config = dict(
    d_model=576,
    d_mlp=1024,
    norm='rmsnorm',
    norm_place='pre',
    qk_norm=False,
    beta2=0.99,
    weight_decay=0.32,
    lr_head=0.00418,
    batch_tokens=[32768, 65536],
    seq_len=1024,
    train_tokens=517100000,
)
Each number is 500 + 25 x the weight over the matrix's rms, rounded and kept within 0 to 999. Layers, rows and columns count from 0. Numbers have three digits each.

# layer 4 MLP up, 1024x576, rms 0.0289, rows 312-334, columns 288-383
458501496501474497527491457489537490464496469490505487503452529544492493526452492506499522478477514485471418523519520503516507510484509500490531470542474498536460499511448516496458487466517502441471480481488485482482455486466514514519510502511517492529468523459474507518496541474453492491
497492493516514483495453528481533511498507476551506481480534489532490473468511499490476503513516469461493461540529470500519515489489493495533474524490486495506492453483473493504480490486499533508502498504504538488511526512506454466482464512437537456492492503512511499533530509474521513486
493475548483492516516524496489539509537539477522496503540521479508462513484535496432464483471526477523535491543529513519512497434461525498468468501506514515505482506516495512497460490439538470491502484490482514476485500521497489478486524484475513485500512512460480526467464477518506496510
518519480522536515449540510515493515480487506510493523517505479484492487499486482491524473498523531506540520485501506545469496463458552485528492493504547496505479516529481537519474444478447514469528491479501482495493525481490508517543490505478503481491479508523519570487503487519514524514
513498496476556457466458495527485532505480538453481470501490503453505536485504543489469511520474552544495478451459519453471513518501455499520490484519517534481483511489503498516520470471541461495509502521507494510494459499488489454482475438543483510473517448487488481469521539497525497479
532481512522486527452466473512510496460475537505494511486500494502492515534485518503513472532497498464516511531497481441489476491513442514463516509502510496495476512498536463447509512533464466481495495477494530479547498538496485501497511504513508503446471477470481485522494480497477507517
524481541455512511516521501460468474550448519527524510552493470477552510548502475487483524474493507469545454502482464470494495496493493495496535513527509482561491487468515551530484478568490539492495463534488491485516521553455512507548508463478521493485504469465495464504509487502537499511
490530440537511542545477508488541545511501476505493466476499514503494506495482471491498531508469551511491477485509573514514519529485549510499496462438463500553480531476484481522490521487508508517488493485496534535509461514490538549482487492462503479536456523527460487516479556457526531520
478468485466532511503493451553488506477519475486492508491457521481480477529492501484502503481473511510459495490534499519499498488508446459497495489493515544511500488502524481539502490475469492494516492510506515484493507481533492499514463460515494493484542498522535526508519532505502519531
522541553470501494516476571468508531486503508512506516469536488485507490535485537470498504473527489457526514501485511480504543465516481500496516528525516486501514488495471513499469494494471505534472453486483481470483514514486504494516450484491522456490495493483524481499508523488492509475
510454479500498542463482498451486458519511513509500509524515463485529472517480521495566528470504502496499488505496564528513524482524485486537500509495536528495497515486521503490531463446485466510552504541493547528480521529503519495528506485483500519500501494524473511520460511501503508498
515504522496542489510508548490510495436506487501496542508470448486497511486496476503454527513522543505551492497482519505490538503506539529503517443451473518478487515487485518477519463485484530470546519533494496501492479435525503514514486514472477517475466523525509532513439470480485470483
545504474484505520492457511515510534511433494457543470520511530505506509467474495518508554510493519506488500508531505511466485506498491477505490472476512498516490465488468479499487492484485498533512508541515474511485492507487510506487491482503491518549472507514503505512506543485467480502
451499515496532538519541519502518519488542522494489469483572509445515455547533511490515485474525457553461478467480491479463524502476501491504481493485501497490489541463531458510461506491502534501508579528551526487499526486529495470536451513484467513492502504534504510505515484501525502506
501504512504520508508508498512503474486504552483489486509518505489530496515501526507524452513503498485479464518506508457490480514498492474507512472491500490496515520472498511526495465482483499516517464496523540492517497512502509503508493495507484507465515479497503509498538490500480508486
470526528515481465509475524468487520527485482493484517564471464543498495512477535508503477493473486516513477498454511529477497509473480515551440534479487517521515512494465446495499496493532503428467492484520525511521495484496485499502498539473528507469468488519466514506486503544506503501
479506525530487484525456478522473513466478505461474500487484541490500530502558502510491493508526492504529546509511514509477535476491512503502491542525518491509506492480526439514485537502517469526482499484493495467491524501499494490478500520532504521476514485514482525490514528519496510515
508487541540542477457562521478530482468477546498519519481492495512514548529479523491498519507492494453495476448471520463496478483427495511441536473488446496467485512507509499515461507458483476501458474514529476545548462451505513464522474477532497453500535529491523530473499502523486545519
503530486497510543518452471522447450496490502500474541507467499539458489509562496453528513541501492461533457510524542468535475493472501499500498470486518561524526523500497474516496481487491484521481471492460484485524520489517502504488493523494519514493481500515475470461534500598504482474
520470481526466550528455498436497496548483504542485438515490502503545472472459507498514476488487493501507478519470497499498491497497557479516478508486475538563518488524481522524516416500491505474525457504512511496535482507528476493539518519489526485515494500498484498542499517494531460499
534510524473472518515506495506482536478511491431488502511514497529461458499505492482503516446528505495545470502502507482471521495532512466493492514500521476531481479457504464510486530488494527498502476480526509500496510486545432504459523530483504486516463466436469531541562513462496467484
471527484480557500486474545483518464521506463473469493513488520497517523501482496556530524559547473479513485500514556430515501508509498547501522499464492540467543513507521515543524495497493497514476520482472510507520541483490512538491509499501526543507472480503507515479525529477484480509
550529511520476481525495522509539507492511541536507497490481474488513526529517491481538541444472502502515552465491505516507512474483506500482490508497544508494523529542475507514518501500508482525529524494518465523484513494485509490481491463486475499461472530486527485509513471464548474440
# layer 4 MLP down (transposed), 1024x576, rms 0.0224, rows 312-334, columns 288-383
498509514533493467495538471548454462540517484499479461491471502446474506446513550466472495519520493512497457478528505485515510528491520464514495519500507524507476471509508455503518524487497500512487542448537485476473505462513484500485504487521502549471482490534506503529517437503530512520
507502539502502504531547484508470525494521524454509529504487529465555498529481477512496511479504513509522513478482515523443495493519499508460484511506539506503491531507496499473511547503481486476466511498509481495511507512477533525487509472560472543519540496481503500491456524527483503485
500530494491496527444482508493480534521495462495516482479543537529447486499482493494507494489531543516503525463501480512516527568523534479532540547472453534509492474547543508513489478483469534511546494503507454475530526515475482478511486530532539500524512508528481502461481488520491491472
514481492453481498508507537498518487564498516443538502509515511512536528494527481489476532528535496510517493455464484481516506504511456454493496523490538496487487521493510513491496517501486500521477491460511542466473456493481494491497512521525530479501512495498501517547494534522515491524
507485525496518519492475528485539497492466520483475518452492525499523478511487452424497498480483489506505541479484477495469516493485461503482516475504507514499487488502463522437510536486452468536481503492497550510486511484487488501469470461483521476497481512552497499563473498475512543552
510493493466474488527530497470517453468470497495464509487508506486498447518564469521540471450487451516488477476529483486573535479495492528462567502514531486485519511513442509508522480533518500461513496493550465562500575465528475487435463538497528535502506488489468502491517500454465520476
512557541551485492532479534526424499456528515454530491522489492476523464519504479489462439449510560493543494510504475490466526473550486538453502469504511485482465466533490506507511519457458497461464496498539498521477506498514512516512541462506508550491504543521457535533541536506454478502
522494488503474460492506462420551490499495503532524503574528528510522538539512514480475480474469520440459519498497488566507532501515516502496555482496467491491512469515479507494486501501471494501513462500470502471493476495491540521493506515485479532503487482487523529480491490490475509486
492518486487509491478499481478504492513484527493504499498522473493508498534479496531498519511525509456514492478472496472497511511504505508555454505543482458505492515542440509471479507530531484511511500520461510481485498512462494522532501535481497489528485496487484487476462481503505475494
482457507514522489536507449515505512511542462531509456513467497513501520514484487527522466509496489539527532491531486505528462513507525445495482515520521478481500512494544540521459504496535465473471504517534536524460495502539488533497513502526504535473517512507515517536512497510499489500
499466514491506449527485504522513521509467501535522484490508522503455505524500486490457516532494470444535504526512470492463493488445484524508512515503483486514503485505495499496461511500501541519487503467516475491544479524501457489464494494524501510529503497507510486496517499502459481512
550487470493491511504527522516461483570474449481511480502504482554485525508526495508495453500522458498494517467495488537545471504485478475577468545487501513514513491480480467508492530509500513503456483469473521475484446591496459549478499501498531475468549479484530515462502525506546487512
502477479536491489486459535485473490497478489476467479465456498500469502519478483471497497490502510477544518516491514516509493510482523460528519570528496542534483476486513508513538504504505532478499526451505500478480490527535486522512500520534519511474499493525496497499493460533529521518
511440489538539512490476471492516514543509494460530510502449474496493521469516497473518504490524477499489532531487504532457496496533537546455488521513490490473495476436495493479504533492500494526494501474537474503484480503519499522537545516545505470479470516505538467507502499470553491510
501510499479474471498467510500496504497538461517510508505514466510468514528495493497503519500491523539500515487487509517485524503511509506509475516493529515509486493526490486470517528521518481508487520483506505500480485519518498504528522534502489489521493462497496511505469480477525482514
485519466471481462475463516487467479524532541524552520490463444507521519488463479496472524514511468507517482475519490489481478484525520509513482484477523517498509519499497485469472502468529493453495499466475489545532492501534498494537483484468517473536495475468496515500502484500471498472
509482487512527528499508541488522515506520507536512498493534478496523453501450512474482499488501493508463430488497484491486526502529461463483468465465480502474472514541457522493509465472509538466518508509483503536500457493495492489491504492476509465501472476526533483517498443496470481481
495506506486504480521494467517416477519531513498526510549457491503517475509532489533499518517502497491544493484482518510503474487495506503445478469533468491479543471563504499496542479493535497500512434549505506426471518515529518507450477439485481482471557487489501520465504492489524521531
489489495494530480473483490494476511511504497521490512510441444479486458485532476509504499523528495491532483508483469474485473524515486508480582486512447499459498517514477508480488469505476517522517512480504522538497493488505538512479457508471514482475507475553450556531520511451483586525
528456518486539413520530463527540509494507497484550469497525490471485523542553479515460518505476523429510502543539530482516523476475520541473443490566444495499469488505528518529484519527531533529516493449516481478511499474498530507557505496521524490468484506451542514528482513489466499527
483485533506445528486473459480455460477517468521534515498534458526539496484457506484483466506485473513436497483484461524510549493475506524503561487512491482495504509487506496503476544502499488515469541511515520512495481511444502492542510501503488462513454496482502505531461498512529556537
551500477549518486506554513476471520455490515487465513486479505570445529500498547535524537525523488514490474489514510523504548566548508498475487531521529528513484465504523439440429478474510491513470459490506478465496480490457501503494480480508492470499497501493511518539522501480511510550
510498509476521518494460495516498545455534517536500501487487508510489506495505487478501499518453530474489511508506487453510463491535496495519534445467502554442483477520483497520482526514503496492477488527444497482481535471454515515484538481524470526509499539490465487485494501514511508457
# layer 4 MLP gate, 1024x576, rms 0.0268, rows 313-334, columns 288-383
493499518522470492537522476520507484536469537464470496506475522568508481504482492546520523445477512491539478499471494512499518462524535521504507490549496471519529495475458527475512493504529507484475524540451516481453490510520509503502544503506491524513452518429552498475489490518497459542
515538479511536495484479512511522510508449515511482481486503497539530488511499468472518516505501488518516492502505511479537505496540493497524485456553500505475483512483515519469492497502503519492516485508511525511514490480509493477495523517476540509502495525567516495510491539492492448490
491479442495524491529507523534516508523542588523530536519499537517510514520525513524538422475540470494509507457429506473510478514514471457519505480498506497500513501479529551480505525463496511452498534529571521547517500531480524531472508508552539497483492505482486515489491517522492495504
496520473491507514507513508479483496489497527508498527493469515527518466529517457488502498483520466494500489539519468501486467494469500511496503492482488447492479515515515505468483567542491479507497552470498524508514513489492528517515469514486519495502504496543504489524498514490511524510
496480483473534503444546513515483491499526538485511493466529521490482494476503514482499497509493452527504498470486532444518485519479487481535485496460510497490504474475474544494504492443500486476525467520554500479464483503474470528519501528482506527503531451534485493535504504512431430530
494481479447509489514528502540477495524477466517480500470510485520473478481547455505533520511491487495505534544576508513548459532525500522487490497527489487533551536469504498549518504574519502487499469490491492501526484521462526545520535548513518486484458481540464490468506464483522474540
467512456522548510467482477553501535505515487493506493472467508490471481493515497506527510523497494527527461532499514504546487487508518514541545472464465470522516494470484514520509501470511501501517494474510532532490501498495495489533467481502490477525495517551466448498502508494516517501
469496509503519499469472516480504514538523529475499521499484480463516511560456484500504534502482485484511523485448477501480521475497471474541473529504507515490515514527511484466477549496495487524457525536477509447453510496496473494501492522470449533476503453504500482524472458510500507489
516531457505507527547477512512501491493525475471487509518517534516497500488511487526517529487525530469471530488544480520495500493460473496498481487499523464480506482511512494479478492505496467537460531525486527509474493519528524523466500482512483447495486546497485500456449509521494492472
552504500529529461509458487486520476528478489479478523532476474512481473447514484439501478507557532501489498522485509541447501527511492520506519493539492496508505532492497527485493463538508515499461521477516432464534504512536489522526530495529479493546508488497514461480514522485543553535
503549510473499470514476504518503521538493472510531504475497482551485466500553565460516501454461486480515516501535525514530461500559499512490470501507494530501522551498498499494463491534530487501524510506551463487502494514477470497488540534559526499502505503459502472529494478471506432500
524484468529454513525495519524490531525517469516552490500502505481526477485508500503517492482502491439498485506480494481484548455498470483510521472508483523526496514466525484517481482475485471452525471492515476477495495473466507511550461482514502489499540485499510501517494557489493529448
490496469503456466539517475502494500465505543524502519476521530470536484485529466552495473534460466518449460499498480536514455493496492548494497482552509481493434541512529519475484501503461520543505496492514467525479460514485562471489492502554505496518511547514534538491520528505530461528
510542518492481479518476528482493507508514450484525506528498478520508526555486506506520489475492520546538525488489518506465503499469518508496513536521507502507472507536515463511502525474500498517472488500526473491503478493539509485549502515488480472491525465487507500518480491482512494530
506472507487524476539497536488522497497506480513462523516481523455517481573493523517497521499500515497463514491519508491522495497491445527573480500544500501505475490430477491492501526498512529478502513505515524543486519474501500513468481484500501471446537464506504502469515526486500507540
497470520522469472504481552507515522501489505483513504485463548527495461501524507533506494488493511459477469457511534534531488531509499551470461505527501565487452462457501468478509508525510484524482465535501490486496477505499513479536507497589524498516473528487489518491517528456478486500
528524489429489510511475461505452507503502508510517510511521551484514501472533509517512497496534468522501494455521469479490523502535474490502472492525540464485499481481520491535503510556518529528520487509478499486496510538515475517478488489515490526442511484508494500512498548522462466475
508479484515491518451552501523465475539522459490482520491477530482509494440501447499549482511542468517517498493494471471536523495561479530534514491470516496495519501461491495522505508461469475514533505462529491526527493503481470479473487490520545480531554511552483507466542475496497531521
519540481518496499471463490492482451512525524505510534481536521539542464473502504479531500498483491512475490505534557485543497531511539489487487492491498470507488463483531500510511494434474500461507502478526510527525493481486487498515493511554523511526524470513505501519489531518527452494
505483523498531513489453548512487534550488509493484488457498504473491491459503496511505491506507521478518474508531534486491505512529475477475499471510526486536492471517555473514517506488487511466508499474514530486532537479516482545479533471557499534503535489475458559502566508505482471477
530512497526530445494544469478495499466482497478510526501504556512484490509521519518501506498492488506485523506498468579476492503511522453479439533544474473516498501490506441479472453500495457512519497483541501487503451470464499509492475475514456469499548471495486499504492468480514499523
543530479510476502543565540505488485492543533490496493500516489485504505515507530517499494487518491510476456459457489508491516490491465501497485512520572450524527525513530510518499482506485496516522511533547520547518508511496497507544493475468489488476479486544503517539493505482488483525